Weights of a small transformer language model.
Size: 10 layers, width 512, vocabulary 8192, 33M parameters.
Architecture: LayerNorm before each block, rotary positions, no biases in attention or MLP, normalized queries and keys, local attention windows, gated attention, exclusive self-attention, capped logits.
Training: a variant of Adam for these matrices, 6919 steps.
Each number is 500 + 40 x the weight over the matrix's rms, rounded and kept within 0 to 999. Layers, rows and columns count from 0. Numbers have three digits each.

# layer 2 MLP up, 1536x512, rms 0.0421, rows 715-928, columns 192-255
472495541471530513534507478492527466555438500499441511503535562493513442523512492470503502524537539490451578496530536468568562452508546529440522504487452512419487514526521508562451454464570493
525521395543496484495449516487438494457579459477481471391466525455463526508541502469561446505513457513528556549557581471575441516498550482501503544509544488537458556444567500476492445445419564
506440475512523499439522503472490551461446502507524456543452537560499488441521532458541506533525515481513517513553485467493457461463580421514446486478462502497483463581503480521517546461444497
525483481513534464500503537478487521434470449517516517472474515460484458501471515459487552502517541489546534473581438460466470515494495446498517511471464524519493512550496535515548520532460552
482465570464459497435516529547508505526541480423483508497551606548500451470495472454549558588506553505499530499544491549478491468489494491523502447492497476473524529485538498453583483492548474
472542542544460430565550528471491478526523513527453528526459550612496491516486481565462491466492503532478497444442484482477541506498491497468483455489494456561436549508499492508497526554491481
507498513556509427517566520540424462590450506438476542499486421474565474538450515463516470542517496475464491500477568513541470499525570459509445575470472490433519428493477459533590500475538494
559424512505537451582561527505515521520507497419478470438474468493454559565496532460525528549464450490502459411536499498561530463468523477518428567524567448503496465430546466505525469493571559
483536454454535565510524519494520459542503446544507514565481508548511459547561489484482419476407487500537494466517551442510533465558556543545504403489497487467495488499476495539490502374429475
506506422514455519595510498475499433480470477443498534519531561481518482508521454519546463493461467552434536468552521527551482438528484494548502586506514461531479512460465532498535488548471510
649514525496543492435481561515545532496496445507507517421518491460466601486524505531419566537508486555471491415560559473535497453522580514481498426510500479527477517504540551443503425508527540
506525451479475497463561496527507445530528463518464532486545553528478531570475428462531495455603439458485532481457555478497583525512489537516478576514468495420489441509452458492537466472483417
539558487518568488459516460460478481501463522474588584502436483493518578469548549493498511464497507498487472481501504495541556497546507524495501460474561522447474527534477453510453499537508487
509471505513556424559513494444531468560536525464501476525572465562553512480508555526420516490575557531462470495469516421486499551502438566521534490481463432525458445431509481533545493479513546
453456444508510529550480592493461529505513500482526452536545489533574523463523501551435538535521500514534461528554546451506452497508540516513396517588454421546479510530542482443504496548476482
515501455516471440488543452533468464536485538511436506490581549507469539481501541446498465527530473504493559521466508483572473506507537482495545589503510442465497452507545489503555459511515515
549447437557509519520457560497471482564487478485447489544562572502491512471582503486540499502503456540556460579528518516479541481515432506573553559530562502531488496546490526504513503490533517
476493489544587538474430562535441581464482570471445515559500509450506598550506495455557517516457478525474557462550486477529447565597492469517470551456548454465540499503525521469541472532483525
456502453474482555498461508519432502560473557470457463513580482492530528553491478526530487477526453557545495431513591532515534495429486465531494522587463499522392477537496467445501474430423468
515469450493466446531475514485491497479517547508496530462525505517402540538519537486484490500439524466500522494517468502556542538477489513560457564539555443560519553476571467506506513495489592
543569451531513501492461523545550480510524496466450534546536491491513478477496453474509495536496468554576494488472556475473436516573433533479544501451530530505542492576546532478526508537473522
482492498476467489552475577556523566456534515488517484511495544519475482504448533515507467529483453472453466505477482509525493500588509530499518509500489516561427505491520585500508478481561455
468466518519530585439512553486521521490476549537552534519483480476557516442497528496463471504485447411494532439504542432525495450484498453503468509497551422459498392509544474464545532408556477
464489542579503479548545491536489571503412514525417522472496551470569505470463480434486543439541500518496444521486588514453462462542554561451499525492437509528471494532560520456409430556488461
514463514501430492511499560458483470485422496489462478470472552536505526481544559463440510543529557443491521447513587497540484525467516465486495456479470546510487536505485482519557524514478492
470502484497516413493480472503514471437436493524499516562527572451434515486560548536468516463463486500445594484522508494602472466547551501536481484510487470529448512520471536518492589523389466
498439504570536533462426491528446537450493469538489483488483515474552488575511564475452576556533502563573564571429520495466490534591516521553514520549473525450554498533620546486492541480500452
494494506498559484411404536417463532497514478440560527417519472597544488481528508543463580450500481465490444469561532524556528486444527536491472477525399483519613512533566455482566469524469556
520525488459505494511596451472456556448510512426502406440478467544489514550485432395565519453469427535555532493471491436465509519486542584519542479561491446505491489574526541526470442457545540
582508583517490455530476569531512493500415494497429404548530550524491473510537527556483519531506464518462411475560482425493486505453499508509550482517545462508491466561494491431544492479464580
405486517549570408531491572430497576534536454446475544554490395497568511477488580512425527499486472485474500504532502514517433506545536560553499559470485498535488588477553460547551496446487499
531498414487521468525451485465471454505533475482489496493574559419488555459496499564482412594503454401533463473475477436573449423536528563530541558481557544472491542594584532515529507454497432
432481485439506527491492488474411509525455492436486479500524473446526498486559507440451533532479453468484555555526462477509497453540482534454482472469468502451449512601533456446498474471491512
541396474582471478530441456494507598531551446467529452389523531533429519537579482469431537475501596534495540557473551517512495498493529502474556498501554512425487513470489507411555494472465480
486451569453488460542481529508485484470496522471493541516516505481540538512560470443456508438529495558512518550573550516513524481586460526504527468452475416471443522582511456486480474473454549
536450415495479485501375504503559546568536549499567458499495497566431575454496414464478558481523513522495526455534480533514531455474516444520521467503492445482490456523528584455550502481437482
520423421420520504512457499488514455515518517522509515471489480489505533555488476524462523553537484451493502410509507485547535522451534491519408521501553483561535542506495517416579418484422445
423455539521549532502505572488515554527482529498446501522486487487520458498496498513539505506564510430450518511485591545526503570478481453541473479504467469438372418512452529548549502541534433
480520534568536572438501513490460489501552507491475487464540493478517474525519475568514464542570506496448488556496541470575460449456481448493476444531516451449441507484588531486436388483471452
502513411466568457443456487525424469553445466499470493474516468517518554443515528472473485602527516587361457442460499534518461496536486539444637471415535435471576470611535577507524468451518510
516522451484470532532491518489468481504520538386533478483540534547516520526514468405502519577546544473504547552479484544592519480469505421511531510440551499524498523491478435432520450500472497
445490539460505472447471498496492510551509525479528488482480586488486499486493499553479495454534548423509559474536571489474506600502486609546521543478461551559453487499487486510507504456477515
471505420441494524473467452417466579479483531501554488490481487520539486516469481435444477461499475507496486486548510530467532507502471462459564534575554507508542488481542518523527420571445440
476518450475566488500487513566468587492497543491475515487531529572513559519513539490429468516493495427500501449442523488551476478437508517483528523493504474494503430576489481484506432456499555
524524488490513465526532553508511477533451556517488493460524504555538483543525586516448551509440443507449523561539519503493522443529449497443470532488452480539537427524549502490450494532440458
540552483464499573544509441454443520451483546456460458514495555560537485547470535470518504465515529514484523455504468511428552458449538412543470494467433533573524520555483515520495511468517471
532534457476517466543516464451516484468487489480499499503521493436554496547531488460439475522522451465475480483538492477532481443438463506549530441522510400522470471477532484501474519557459476
513516470485512569481525472543567417549476552532524479478501576493495405520543555543465555480518473516567503512505494510541479406459489538518534498483440517509499454456432500435470492505479439
444410461563477495516441469434509525492492518505493496485436576441521572483599533530501409498463516495536530551545425474536500505543499492486488485526531463429458541571478610423534526568533484
542484475496473428419495517529388520465504434490405467497506591462498504532510503493529526567486518512484556511476517468505447503534485490541481500514499467546536511563549452507454508460499545
503498571494507535538563540451513497488512483522535494499568527460518542541453461483475463513481514550555536457470553554533495464485437496471521458574465529518497454538468567446545434528520521
518533499512433502547533480509477503577509459495505441497562525510475452420552575555494524588479517498571425499543508482477510541526563438466541506502502440525590483507505512526493484488482510
471511510527515473471491491511474550540513446478411436428530515575476540453507468447507530417553487520478507446459559497518473440497548511477508521498508492537476527470502453502457517487473453
492439487465493479439475498518421545473547489506489467388481501459496508488565507543503509542460500487462560487448493499495525505547470512481494515478482517484503528466501488504587423555501425
505417474557528567513495565478558478533473507512496458435495520523513467530527447448522537536481535546522486472499477496533462467492530471575496481469477544482454540529525542484574481518494495
429532487475550543527551526486529515460490469475488518488432571424500552449547497501532450540553456539464509521521503506487491476575515458451551459494433459518442420471458498482543494393530533
595494462460502618611533469536471516497466579419522483540499508466512507433567518518471416463519469523466520491485546526504541419495451545466500557524471531528541497510508514510454537567480446
459502476482511510493544501508508514542555504484528474548495501472503502503479532516534492531504416496545573511502512476530508527466485480500474476519515454509491529527499489476561445504492471
474508505532512478517516571556462457540457528522492525485589531512511524498518521591430444487497542540479496461507569525526512520539459509467529436548495470512545508530440500503501554454499517
570487484489591482466482520569507538416503455486526545538493566534472510410516556508498498565496475477474521479568496410518485407561522489500554505525557527438402555526513488485501464528500478
484445442529584417501534577501483537511528537543576492491562573566471536489471454525492457517449545488437437455426541529540580538521459491592495490540552477528524510516443500427600491539443488
472526512475507458442480526493559496533508499523492458499516541400485471488449518500611460515430568498480522469438462485485515548577591464490480395532440441513577458457492455481500518550489496
466577521515498506490505509477477456501401574438547452476591517447469550633548519508416526536589504523454490542415543541595516423551451489509443538380494454450465446566479495446592455446454487
484497534431494506484426512500483493496498485546486497545561457450494539492510556479459522461477542563552500437570530498504490529570504458435573433464502497527554505515490486484556544533471517
609467516492511525480481487451495475492534532403514521576475511556525542480516529561538505515479499464445450530519507495516557478476526486487515465512539458542514497501525532510510421497516505
568448494513509467556518508452534582476513468482472550460529452502399505497526457428539512476526443540477488446508470532460467450475506526601521516520534407449551516453504530514550540547496489
485446492525527486571516488519449537397423493513535469519513545520529583522544496557471488495540492501460567495439598546588557541520510557477491479443504523487506494558477559449527512588479439
473495470520573541477525529567474432513421603495392504455572578526526515487513411509585487488550469510458505492524543549529476478514547467476514450511444480620531442500529402493493528467474472
462425447553507505524487556502505535549492545472421492487507455417491466497523476484523544551536515479464555462545497441488499522519500571407512490446543490550540454435511439552481477516551465
497500504581453388521486495474436465537453417481463519502504449577502584496577443468501491509601454483526512485515491558587472454419469581547468465568546488487464509538567526452497525601420542
525450485562517568530449460502474485551467573494486474432486545559514417508544495437454466534574483546513530485430481454576472506479589500454523486473531487497494473449485515414497462469506488
547459540491505437494499492500474510581513443440500488526530518529502529518499543511457546509511482535493567476466490553470508536523513526463466368481573463450514503541472450498552480509443467
523503541589503455585418546429526502510498498508456506507466452534519417497474541502457526472555501539533457466635559562523450563515477516475512509464463432560532478535571516444578433419474483
439447531607484497484402412491447468534464491487529510512502478504557525475569495492450532520496554520480519504475551485474543503507528533550432513518487536460427490487516529491541470518487472
523550494465507460559432523455476538562440546495537501519522432503621523507537506551527518533457454440523495482458528526461450537476468510490467481493488449468461449477486575533460427491536486
469458497502450536412476534460456629547435479479477511464531492512515480523475567441486450536472488508507497466488567476529570523549519534496505513532447458493469488448435447500466492604444483
447490527551522529404538474508444401487454507433389500485512498550511491515547529509506523500479490456466542462594505538481572514505532499499499475533486484474469511494494474490501543523481548
591508479552490449519494523452489604418446535496499436473547502483485539545533419569468493469502418558597499521548518574530452471495501453493409561516565427476503495517528531442633464368454484
533526458590527483465536504519435489490533525476445514440608498520454513427513426464582492492504481549572490508512566473477501392579528457451542471491506546515537512534512423510532445500471468
426449502550549481449539522505462503444467539448490559443446537463561522475577430457420519508449501471449546493509531481498529548492526542507427527490547461479529487512478510489571441544502452
518451497471523472484499477562423526520445528458517487514506474514449528506496479477525549480478500505571524516563529480519457528483499578490514536553550491451522544567561507420503532448537507
512466540482537411484445543439493482422498510508407543396497446483520537490486576434495544536535416514493535473551511486472494486516560489453488463517514512433525339580553489466482587491531512
530480490440485478454501501479502469449479536463467483419489504450522463477509512512483504545463477468516548447466533496474403452484503505484514447479482477495477442445490495518536485488505450
549517470501490492472454483460456525485486528491486536536405505465505472550448429483478445480489568501481541454517520469544534413528504529537474526461567414530469423484493529500489488505498571
567480474514460492467489529503466533512476495454537570434510496511544492514545539437492532459483485499437549513476501477481464494577442479510517463508518495530494542488578469569451537522505444
538510536490574510424515555457484537470445513490544504538454509581560460483535571429407505454472464517516528494488518454550512518498529476568480575477539472469423504494519503498530524486482525
417464427441450420493531502495519524568557476537509580577515511426485468520520529525530491479520545484453524420510471508532483460518542481489477474461510533394457439494584440510487435532416455
425523477571510540482572534559473553463486522526526584582593473521455602502493469459455542500503544532610520497491604518550426506530437436482451549536412538533465487505532547580534505502466571
475495535523512509473537489499496438536477461477502432490444448441499510471516470463459552489561456489484533530488537507508509564509479471452510508489471499483479502464547437468560501467479492
483469489467499481508512481528517504503511501465490425478534550495466449480498545516498473539449482560527507534526561541470526492504473466485500494494566502483462483473567502472540522441450475
532482452496550434525454606382517626558494512490545451516498512528534554521507547541483550475448525506519542476487496541535478470566518530480469450404523524449527511472436471417534465457565493
499461525447508467439520561499433495561543567455555444530527482510503556560558520508498522501544467479510483514471502508451466474535524505454446487529451479515555519571548419459484544458405511
474472487540458485472511476473541525573499543523510499452491495447451502543556505492516544545384488521488499486452509473507514525520468434479477555437439455543432466582517467430516537541500485
562488438527492508522499519512508569493498519449477429548531505569559474511540505490528517509482525494453500551575591522486466499574525532482473468466492489478464466462451564506524503511427476
506486460518512488468561502478495447573553544493441593467555504425551561509461530515542481455444454463523566555596525447489526425543481558551543472525512549540507494519482450489507581545472513
433528547486583520478487533463497497553405497466480448495539601502482492548560462500472462540526485582504424515532548535538473470490541470445485490481476498428506480457463550480473477472522478
481510454460512398525469537439484567540476571366596573529505479535464525478508559539523520520538436495512522531486536537437556536524482516485527427468510500501487488503506427468562509548476468
535453494560545467519492461525504461580487467483503537508479527529492562505502432541399422607470478475535493519565492461486560471524525464524544462454514480500584531517503480541518524491523534
485464449463487539533528475497435486482485500465446515455457499444451478478498530498537465425428507552499514512516488447587476559444592558471542465475474526498481557564443524469507477518449548
543416512536607543511514530485456535536494533416544486449526515541522469517450459497474431489513501495562560440492520473472536547483445522480441465572599508518444512459485481510452420430460497
454431548547553515496479527454447489515408488500463489485634469533527475536534543554501522536496430501475477533517479491477539559522582464511491535491510471493438456472433489492495547536457482
464490501490544497507475562497468485554425483498465476440532497517510491496519506523465507492500461468490561549558474447499459493548432508494445507504498547485564544507524418495523469539485523
438514464504528488525573494542425497505332444442470568466506520479516526549511593484557503532488454447463478577498503541440526504472473429445465509470449424522479532561518509525528484540456555
574425401470529484504519507542509484537497474468439453493568536514441451469462548562482477549478540445537498465557518455579554555593494477479539417572491497460534472480582470490504469484519577
386443522553481586454525468487429575457498473459548408441505470510519483558485527588580481496469457489492488506564502516503512501501482481502520498524460452490520431508598533437512507482455475
542466465520502552528489515404473425616478476444504540484527528486484512465448493542483530454524542436536524532561563540484433477498484540515550495454501537487467497518537478416478502428473499
485500466508527541447443459542503464537398559486533545460540500511440502517577510556454520551463493434506448532435503419477478449462520456482424456489482472523515517580518519490506463503511497
513539495533488538515552498496481473448506547477488500470581495529449429533512473520507529491533498522387587469462459515499457480592534519468535514498538491530455465477439528448487452489485504
488504466526503481502465544488508557516495498490499462482510506529456477503476496518471492444446524565439533483471570536451491447516489520518535519506494543554465495545454506452482548464474487
473480482528510502505476514545542515521525495486501470491490547511462488516513536525490466537488492509509520529489524492522497474496511511499462472435528483485560448502502546485515475525526479
475451534529585469505463505471512475465463508463504511478462499523465528497515453528422439526476515510508514456512528481510565464473534488512479501472522517538525453477475509477475518479536471
441502570517509529397542463437455438531561502433519512506509530469500368541484492437437514440541469471510454534547536543554578508538534508491527412555460517485418560461504498387480439485431449
478510473515526453509524544464435503527513520446492532508512534482484501503505495525413476468420554451497516460527595552491488448519534501506468472487483491513525452441469470483499514520478514
464536533466484451529532504415427470549409532481442467523491475535551610508519503479519489503518458504491520467451534423483504536496523548499474472495550498442414547563517405465515448461472509
495547514533495456467496549479473524537501507440471510487426475508546490492525487510499521517398472452496510467530528503478513435555491515531551554486536463448534560467493538467520472519435510
465494501509502467484467518447416570486511546491462505541466465476534507449551507556458588462622507465493463473483495454520507434443476499471492559449552462496459495471520435482527428541524515
443433523365536521505526541535474545436516442481383539382502498456498492542516484481524505485473479511516456418563519451505519472503525522425544485441520400471496559470486477599519461427446567
448478477481572504494518511450434484497470530458466506521580461481482529542471477492495481477442494502457556520533567539550524459529448528552423472490460470493482511491521495513487504554515484
466496495543487476491505519520503471469496459491494481489559583542499463494552518555441452569476531522507504507482470455535478441555537481501468489478470472465531490524504491469476486523483529
437540490575450527406558561440456500579506464539461516552543522469493501506572486588475433458484548533483497499531544437534449490499444477517392443405462464524471477520540528473566541473513524
525421452465538559554499560502428509517534510450520458497467487435535518477510557524486576494463544526431511490508479489504533529508444482513540471545516499487455424582510445544492485532463496
456496523489513546544482487502508509502559487477435377423507551518424527460503593521464533541537478479522444510500461439495483452568545492513473446498571467498468453484507521494447557477494434
474506493552554572530481466500447522527514550495531492476571463538467574550519513491536466465481491462508497443560521482526600496518524549530541497515504518518432560445537568487497476525432438
548412495481500422525482532480534481475460493527468501482533463497530490486506536502529519483486446498440460555569499555484507473522486515515507479460496448554440523475502447514545552499475454
426494530423460476517481528467463510536477460462463441540523550515587492485510552448541493510453512441504484551430524415561473554549533573579516451464543469494463529484489452461528487531429486
463497554531550463512511517446519486535466460465475429480527505429532540462562474493431589489526463485486540513521477486542524485525462523529444498485477491564499476505537504482543528471441545
522454463501493496473477526473474593489490467455480511471558540482469494480525450396487509516536419510535465478545525476491483457524449541471506477511497528603472413539538544497488499436503406
450506451573559514554463533527415491522464540390493458441489468490525540552562534445475452526470494426495433492454481409503501493538521520539525484455514496501429497515517501464571514470485455
528564577448547531549527463443502530538500549568438512456568600437449454579506457485537531510440522499571532501507548502488484446534482398446509478531502463487502475554493491458515531455475436
496479449517520563495446549474544486539507478472513529504529529503483544515518483500475506539526485402594539427560552521461549444510537515499493479485546453503539451508529440458514523445536516
509461559474482445543485470506452541539531500550466504443469523454468517513542524501456551536505577469461497497548564471478602552561483536459540510538597481528459509571609446574533474532454494
499470474532530501458440471473518502492380478471523466461432493563498541517427434454545526490483453543490457501521525527513448490465555559514537452528440513539496451542488503552500572439534520
501467536516539448473538579536536493478494462527539492555543488500507447520578484543529552511555497527512517480574516493466436469490562530515530541518477476534443465555434480475529518518431512
546464448549477536501518555438470562537454543540549489491451452403476543470572514576560521509494433455490487514541507496503553540469512485459436530458517426445526460531489451499466591542423513
511443517500559513497497451518468468622511539496447526492522509515527540506470504547493415531521544436490504547588558523581497497447493489489496534492488496485416541488551463509490562433452537
468512467459513576489481523560495503456439500390520500484499519499588466565541424519443503477436463493531477465544479493452479462493478481433514466494420449595554452501503529420561578485466571
450511435509514399451389537514506547430480480476493489494589526486478575439508513522517505468490601475451473574522499522529524443565527470453512415488498485458558540576547526507610497529471525
482494458517506474520513525517490500592462483472525543461496486508501457564540543467523488431476506467551437465482565501560560494517500528437396475456515515480419539504492489532500576525419498
447464558492555523530493426466510498528467496541449461448561542546529584444544466483457507489441501589532507417490517510521592503509516495502432473481525551509542451479513438478452558528538468
525479509538545544515417530475473487494423502543489556474483511545524412444529494577480472472504449443538490440516460487530518510514430526579447494602539425473482490510409468464467474530462507
558501468535550459432499510460434541516501581469452515476517571521390510451491550541547526601498556448466474522436555517502534467591533548540551516518487467505464518511478517418529484488523484
618480441493529440506431441528482499514507491543478546476469568453523526567538552419503614515546521468488447402438549501461471434451502564507516534498515490514513458523507569490564471605468511
507462475546537550511543522461488481538491538522519515538545445506498500487519479545469561488513438461496544477541576530513485523516527493520495544560432499445517467488463442477468584496499476
523421536427529461449425542479459534501465553451505463514477448519497478470457569480475420525480424516526497467518497516445477474502528533495524606524514504513500520535456593483531499504493514
505508471457483552504480530530425510441503487448515465456448555444470514536566424499503556478427485490535534458504516462526461436463534485473456570552486518478523522485481522495478544490493488
445412456518533513492542476428580487509511451568504492497584512522457490458533462445502559574587511596471507463481441495519464468535466495532479447507489504435490454537607529486573474560451526
449443524465529453534488489433547523547448516524484538514460515520529490492589483485497499466552480520464456501543575448515472467492467544467502529484533515494485443504547512420428460485485494
534512445439496534536468499454516508493531517449529551531443474511518499490488534533500483490475514519540487484560516456486430426509454514491550442541526474475481480475496461474472532478480487
545558514506546505490470512532455506468556519475521442450552485493493584466555489520497521469490515570558549473531518427491551524572555542509534445512514482541411446495508541428480482503518531
528487501423396524509519493517525509509496485458440438484536516480524501523517524514450515454467415523565443502513585515506479529488531465444525458548502497482496443484442477467508457505539576
458573530549514481547468477487487577526527467493484473514555572462501493465497519472452490515476482564499525447478519522494503466513566482538409521477525530536451449435483441454521469440556492
481451509507454578532519504518461507493463541459514541439497468435534463466512469477447470547498549489558439535495450559517487423478575465469507495495527533485479491469490450512516494467483451
472511533491502547561508575517501466529371528490409456523476472493450586490555489375531507481483525520495465497474536406508528521574519528460453478517507494526498515528458510396551545511520524
426484528526517538513551617456471434551540480507501458549547535515514466484580513449549459476518535556508495423501495465493560528546466508588499486515536541522477436516472518470522549543453436
446451540485509453521486508519491498453423512533499474461444536509497469514464447551504524572464449506503436441472543540517508477523497494500495517542412456485455511468490516500504477530507460
511430479487439424503449582460482511491528527420495515525565505532495399461534502528468510503452477528507542515516513559550496529551544557473541557471485517497523456561498503509526490525448523
563460499497527523479554520493535519501427492492411480511473592546466500470481510499538458504468440423550496485501523514448453438577443443473401509477458534545416519551522471484465530519470459
527431561450540544516536519465472479530451491437515461433573529568530552473481461527515513551518540441510521456532522425512516404426599421470502503522529518449447512520449463510466523492442552
510464465507514434502564502493526568536541534494434424506485410482594513471535500528456441534445453522524594392464542518512523470518520470470475482516529543533522442492499490465501519497520560
495488529487530559467428545466498431486492579459508483520550515497487404534490435524539498515485489454524478422499519524470533416564467540501452499510441560537426431520452432515475508499451473
533486471377467478538444526563449516486583558454518478443545569483550579456531563513482448536441499543490507526461562448507477452509466524604442497454481483536434469505538533567502619420438464
536481487605488526491485514508520498475559490533487531511503477469572510460511492544481526543508504491537481527514466466469542602495504415510499433461514447519459559558529457466414427496419556
474431533497481394587534515467505609435512473531486521514483494537470468515524459517535467529425464498513498545466475391585471493488513531484508531569503449472496461512521551517599462454475489
521471489487477413462466462502490535535456498503446508515563482483539484517478502564508488558479440422517489497475520513538484523489491466527531498441516439441506512500495490493512460449502469
388544424541446465444516464531437521579507492493493513510519480503474526509587539479494430546520554527428530508481514527550495469519601535485512468518508446511419448501626551487535502490470483
602441460482488497495458432492483516479554486507545513452478531511554516495559502466509525512527539480495526417458571512510484474508576523425571486496463489504561569504578480455549473547532552
455506502502502484468498522510466492554475496542485513494498494472531485480530494497559551568513477499551512486459525419471528530534518497526542482503479480505458473469460533512498492471476464
458532478475515473434494484429441511507414444530453479446485474548510442477568460536477549472531432436506504485500515463503475448529524531485482483522513464480540464578556536506505452443437533
510501462516508534496571510541469508551498547510534505534573448469491454497561528492531539516452494482466513455554531398450529518429541491506535471484528532501510441456527417500502522510488561
490479533543462457552469546520530485501526559475467520487462459514541449492480529469497486477463474477489491469501476514511482537516489551542522478511504446543468476504481463497475487477493587
476487471484566492489499536407426540508433545440477429515580457447464536483504469447531554478465561495455514544459541463530547488478473564478496518526552469465560410529535488586507457483512484
543552493438467466507522515520440391535469591475463530512526475487465575482568498541503493468518435495492454502520542532533422433488444491425533485482534430526453454489502518518512508462467544
455464411516446477495577505532502478506487591450538559497486467482501545428479497474481458451456393527428543492511530513483560473468493463531535524476580392507493414485516470495502526527449566
554469442549545497561447536438472513529522504452521496460482499511441474558421523487539552447467542553488462510473529475476512477496464589503544458479534509469472442486441566517496519486483451
513531514511539517549488457486451476494408479526475439465594485486567501536595525536503596497476513455510496539565560543510509510527442483561487460510458468479541447456481548464497507458488467
486456522496545464469500463500520531600490470512464537481464407456526482449534501473516542498468531483402492529473535474453494456493474561531480471472591521508487542480508448479556508518559509
570528498516475490576569501535497580468533492497485521510504463520442573545494450448483564510516526435512505489491509434559490549464478594573549565489616503470470481519520516425522434531519413
476457548502638487500437494502468500601494486433464536523527522566505483504532586493549456445487548464543520481488593497494504498499456538544468524541480424508463492405595476473579502511528472
449492518544559555431531478526500513528458491462516471490606410472476472467516496511387559515572470514512473519583581545489508579521435490519459518494491496504492483561503488489524506483504508
488506443439559448539418532467478538517450544492479528444581506527464505480487568533489462515427550512483441519533531464541498426515505452513488490499509540442524510524492526561544468452525469
548400475496601507488447456478455429469442511505487533497572462455603449513491531509503517574521460442493489505616524493440500467484510485535575553547468468497428481469538505431549562493483547
505418468550467536511441536474537492470488523438545468492524523532532528630476524528515572472457514366544514515452486486495596489486466477482540487478486484504538556461557484466493486541520572
459488485534460492580520498507458507473496539494486475510554481473464545476502548496444511509468534453482503526471484535488524516516471453445527465521509520492500497496489512518506530480472477
483541434467537529555501498503494466476449522481557546493530401480478518527505502445515511482454496510464490484537517443537567478552540515438488534514547546519425517544473534444524524529523509
506425489516471527491530516519482478549478483439451500441474503513462520435516503495452583521448512524461535488613454523519553438531499481584501475479506506488471400491490449570489503549496520
457417529461631476467491534468459490483397447448486501554545451429524516527496375465465519494438447484513540528483603527578429507537536493526523458434537471517495453560521489404447405487534464
427503485479529538536491484496582502517491531528493506532655516502496480543537529477553557491509516529558517457514536523454590478568520477543516477471469442520508507538518537510551475509481433
508432451482479599527515436519453527507558470540466505401590526601489512454561413552486546535559468458498502442486526534431505540526551471518563557420548515505514516436463526522437489473497506
561524531519524525491436534546485507563507487427535427425522476493500522428446475505455479502537521524424480453469448535519459465480473532528516454464457539479451461524520495466551513525542438
515504529484550483523501490468447493532534615457383513493529448501491519496521607528457476553488482476497494511571528512548545543469511494512456508571475443544551490497444509487487508556482527
504459499505607506466522503540511502570480503393491460497405540521455474501554482461486468536482527535502488536524540438495419554490549518416471486499445523485499472533450471463468515532502429
518486540576478502499524492531469527454569541502534538473536502495512547519503492504478448524506521448494491483518500520501570526504501488520487509510442508529482507465548531445523434553493502
499517527568468504525511475541492460463540471482519469449537593465463580471486505547531537481494496526503513502489515462555483492510534524464447412558556502544544509510534528544502503525499561
486470519467530486506550498493466453508530601503382443518436545474528505530480514485433574527512536494436467444499465469529528518575525512488543478486558508472511419473501558408524573467383504
400458519490498476531437491479455434534461454443439535544550446536527554492497513499428468442485413466548528494483509497546504470447523549519396460441522469520575512487520405493545449493538496
469531500508460566555509481510481534475455506497451391449558478438437569532533460519531535499515482486575532469586521454500497535507513475554497600518443521431588478505503502413568505515468470
398460543546456459457466487445523524535522504468505491495450513544454513446483442487410506448574498530564484527465567557513482468543485556509569499500565486475539479512534493540465520584444436
499487458599488497484487433415481539540516539529485493497540408504447489536541488479541506513575468554529426467513519526468506534553518518463503476473482470505550494560518510478463442476425526
491445510547554508486511454459507492541492545450548502523524571416601578470480502459511528551478550523436452437442490449556543522486560461511545487461446550493445453522562448431534519501522573
490467491520481482480479532506479520488531516515507419497449528495516444481562544484477450581455467532517457451602446450524535562514494473463564489553486550488486469450504481514549477483466514
502551546448539445442449539519462467573463422492543496485574518515488507474516523598501459566606441489474401605489558508567487528521488576536566548457483445468484486522556443475519510525481441
568509484534503483440500579485467520530584528484516466422520536512495577495476551488592479513520541472521532468555502409455608442502394530466510463530533476488415563536519471532511434511431515
534521467536547455576520590448517504537510533510479446489594498520443568535515479427501509482537571497454495413502542509521506532490480546554482431494543492501567421526576486543452476537481570
523495462496532380513481543469529487522544439444464476544581479430475519482546510584505453542495449442529535488558438525594521551589490479478518429448547422418520498498542565527538539498423448
550486494475501534510516525430465462455490565484519520528472527407474545499512560516480491443479499463574521463561505504515439555469467498499539490479551505493539539479587471420535446519439479
522473466515450484517523455479482461510508555521483484487504512503483468488500499506480528536520477471465472493503552540515490486519504539493454472483486510493523500502468504514503486486541476
429547466545508540487523532543533556504452522477455484475565559496529528479504448551382462564486422549558501528482532505511430431510465463489502495513520512533460457485520528439537483489520505
511507533511514513515453477519456489509536547489472425512499556478447542478492437527513515495528552514561522519547506480471448470450611552492479515478471481503468404517494519526465531456520520
519461492508471442455505459454452483525470548472388548470483464497510474519565498464554573441537476536566413488480513406496472521491517526523514508489507509517475527603542367336544530478447469
527515497535551476464545504531491567437505524473537470426479498520463498455545465458446466487427520477534467458472521563486495524483586446520545479553494513543516529490533476540502530514494471
536449493469505473496503487485527490507478550507520562449466500469539453479534490520441467486479533493478472450470535512502507410495483573465549542518568528492459463490517486542492518421475504
538480522504557526444494500512472533475525477518533480500518480509508518437502542488452483484478500501514581498518517476552452558519488461486494525486480510473464465494466421491472567371491497
514438521394514498549468535510567516499479558440479523512566518616525529373495505440492563497496520471425493444457538517557510555524499565556457498564478490451561415480539507481481548592480487
490479430513497445497462524445459403461459510537486484479515528473483511482600469475490449510570541544428471439532560479595516491469494517539538454498552543497491421557502488459450478515519507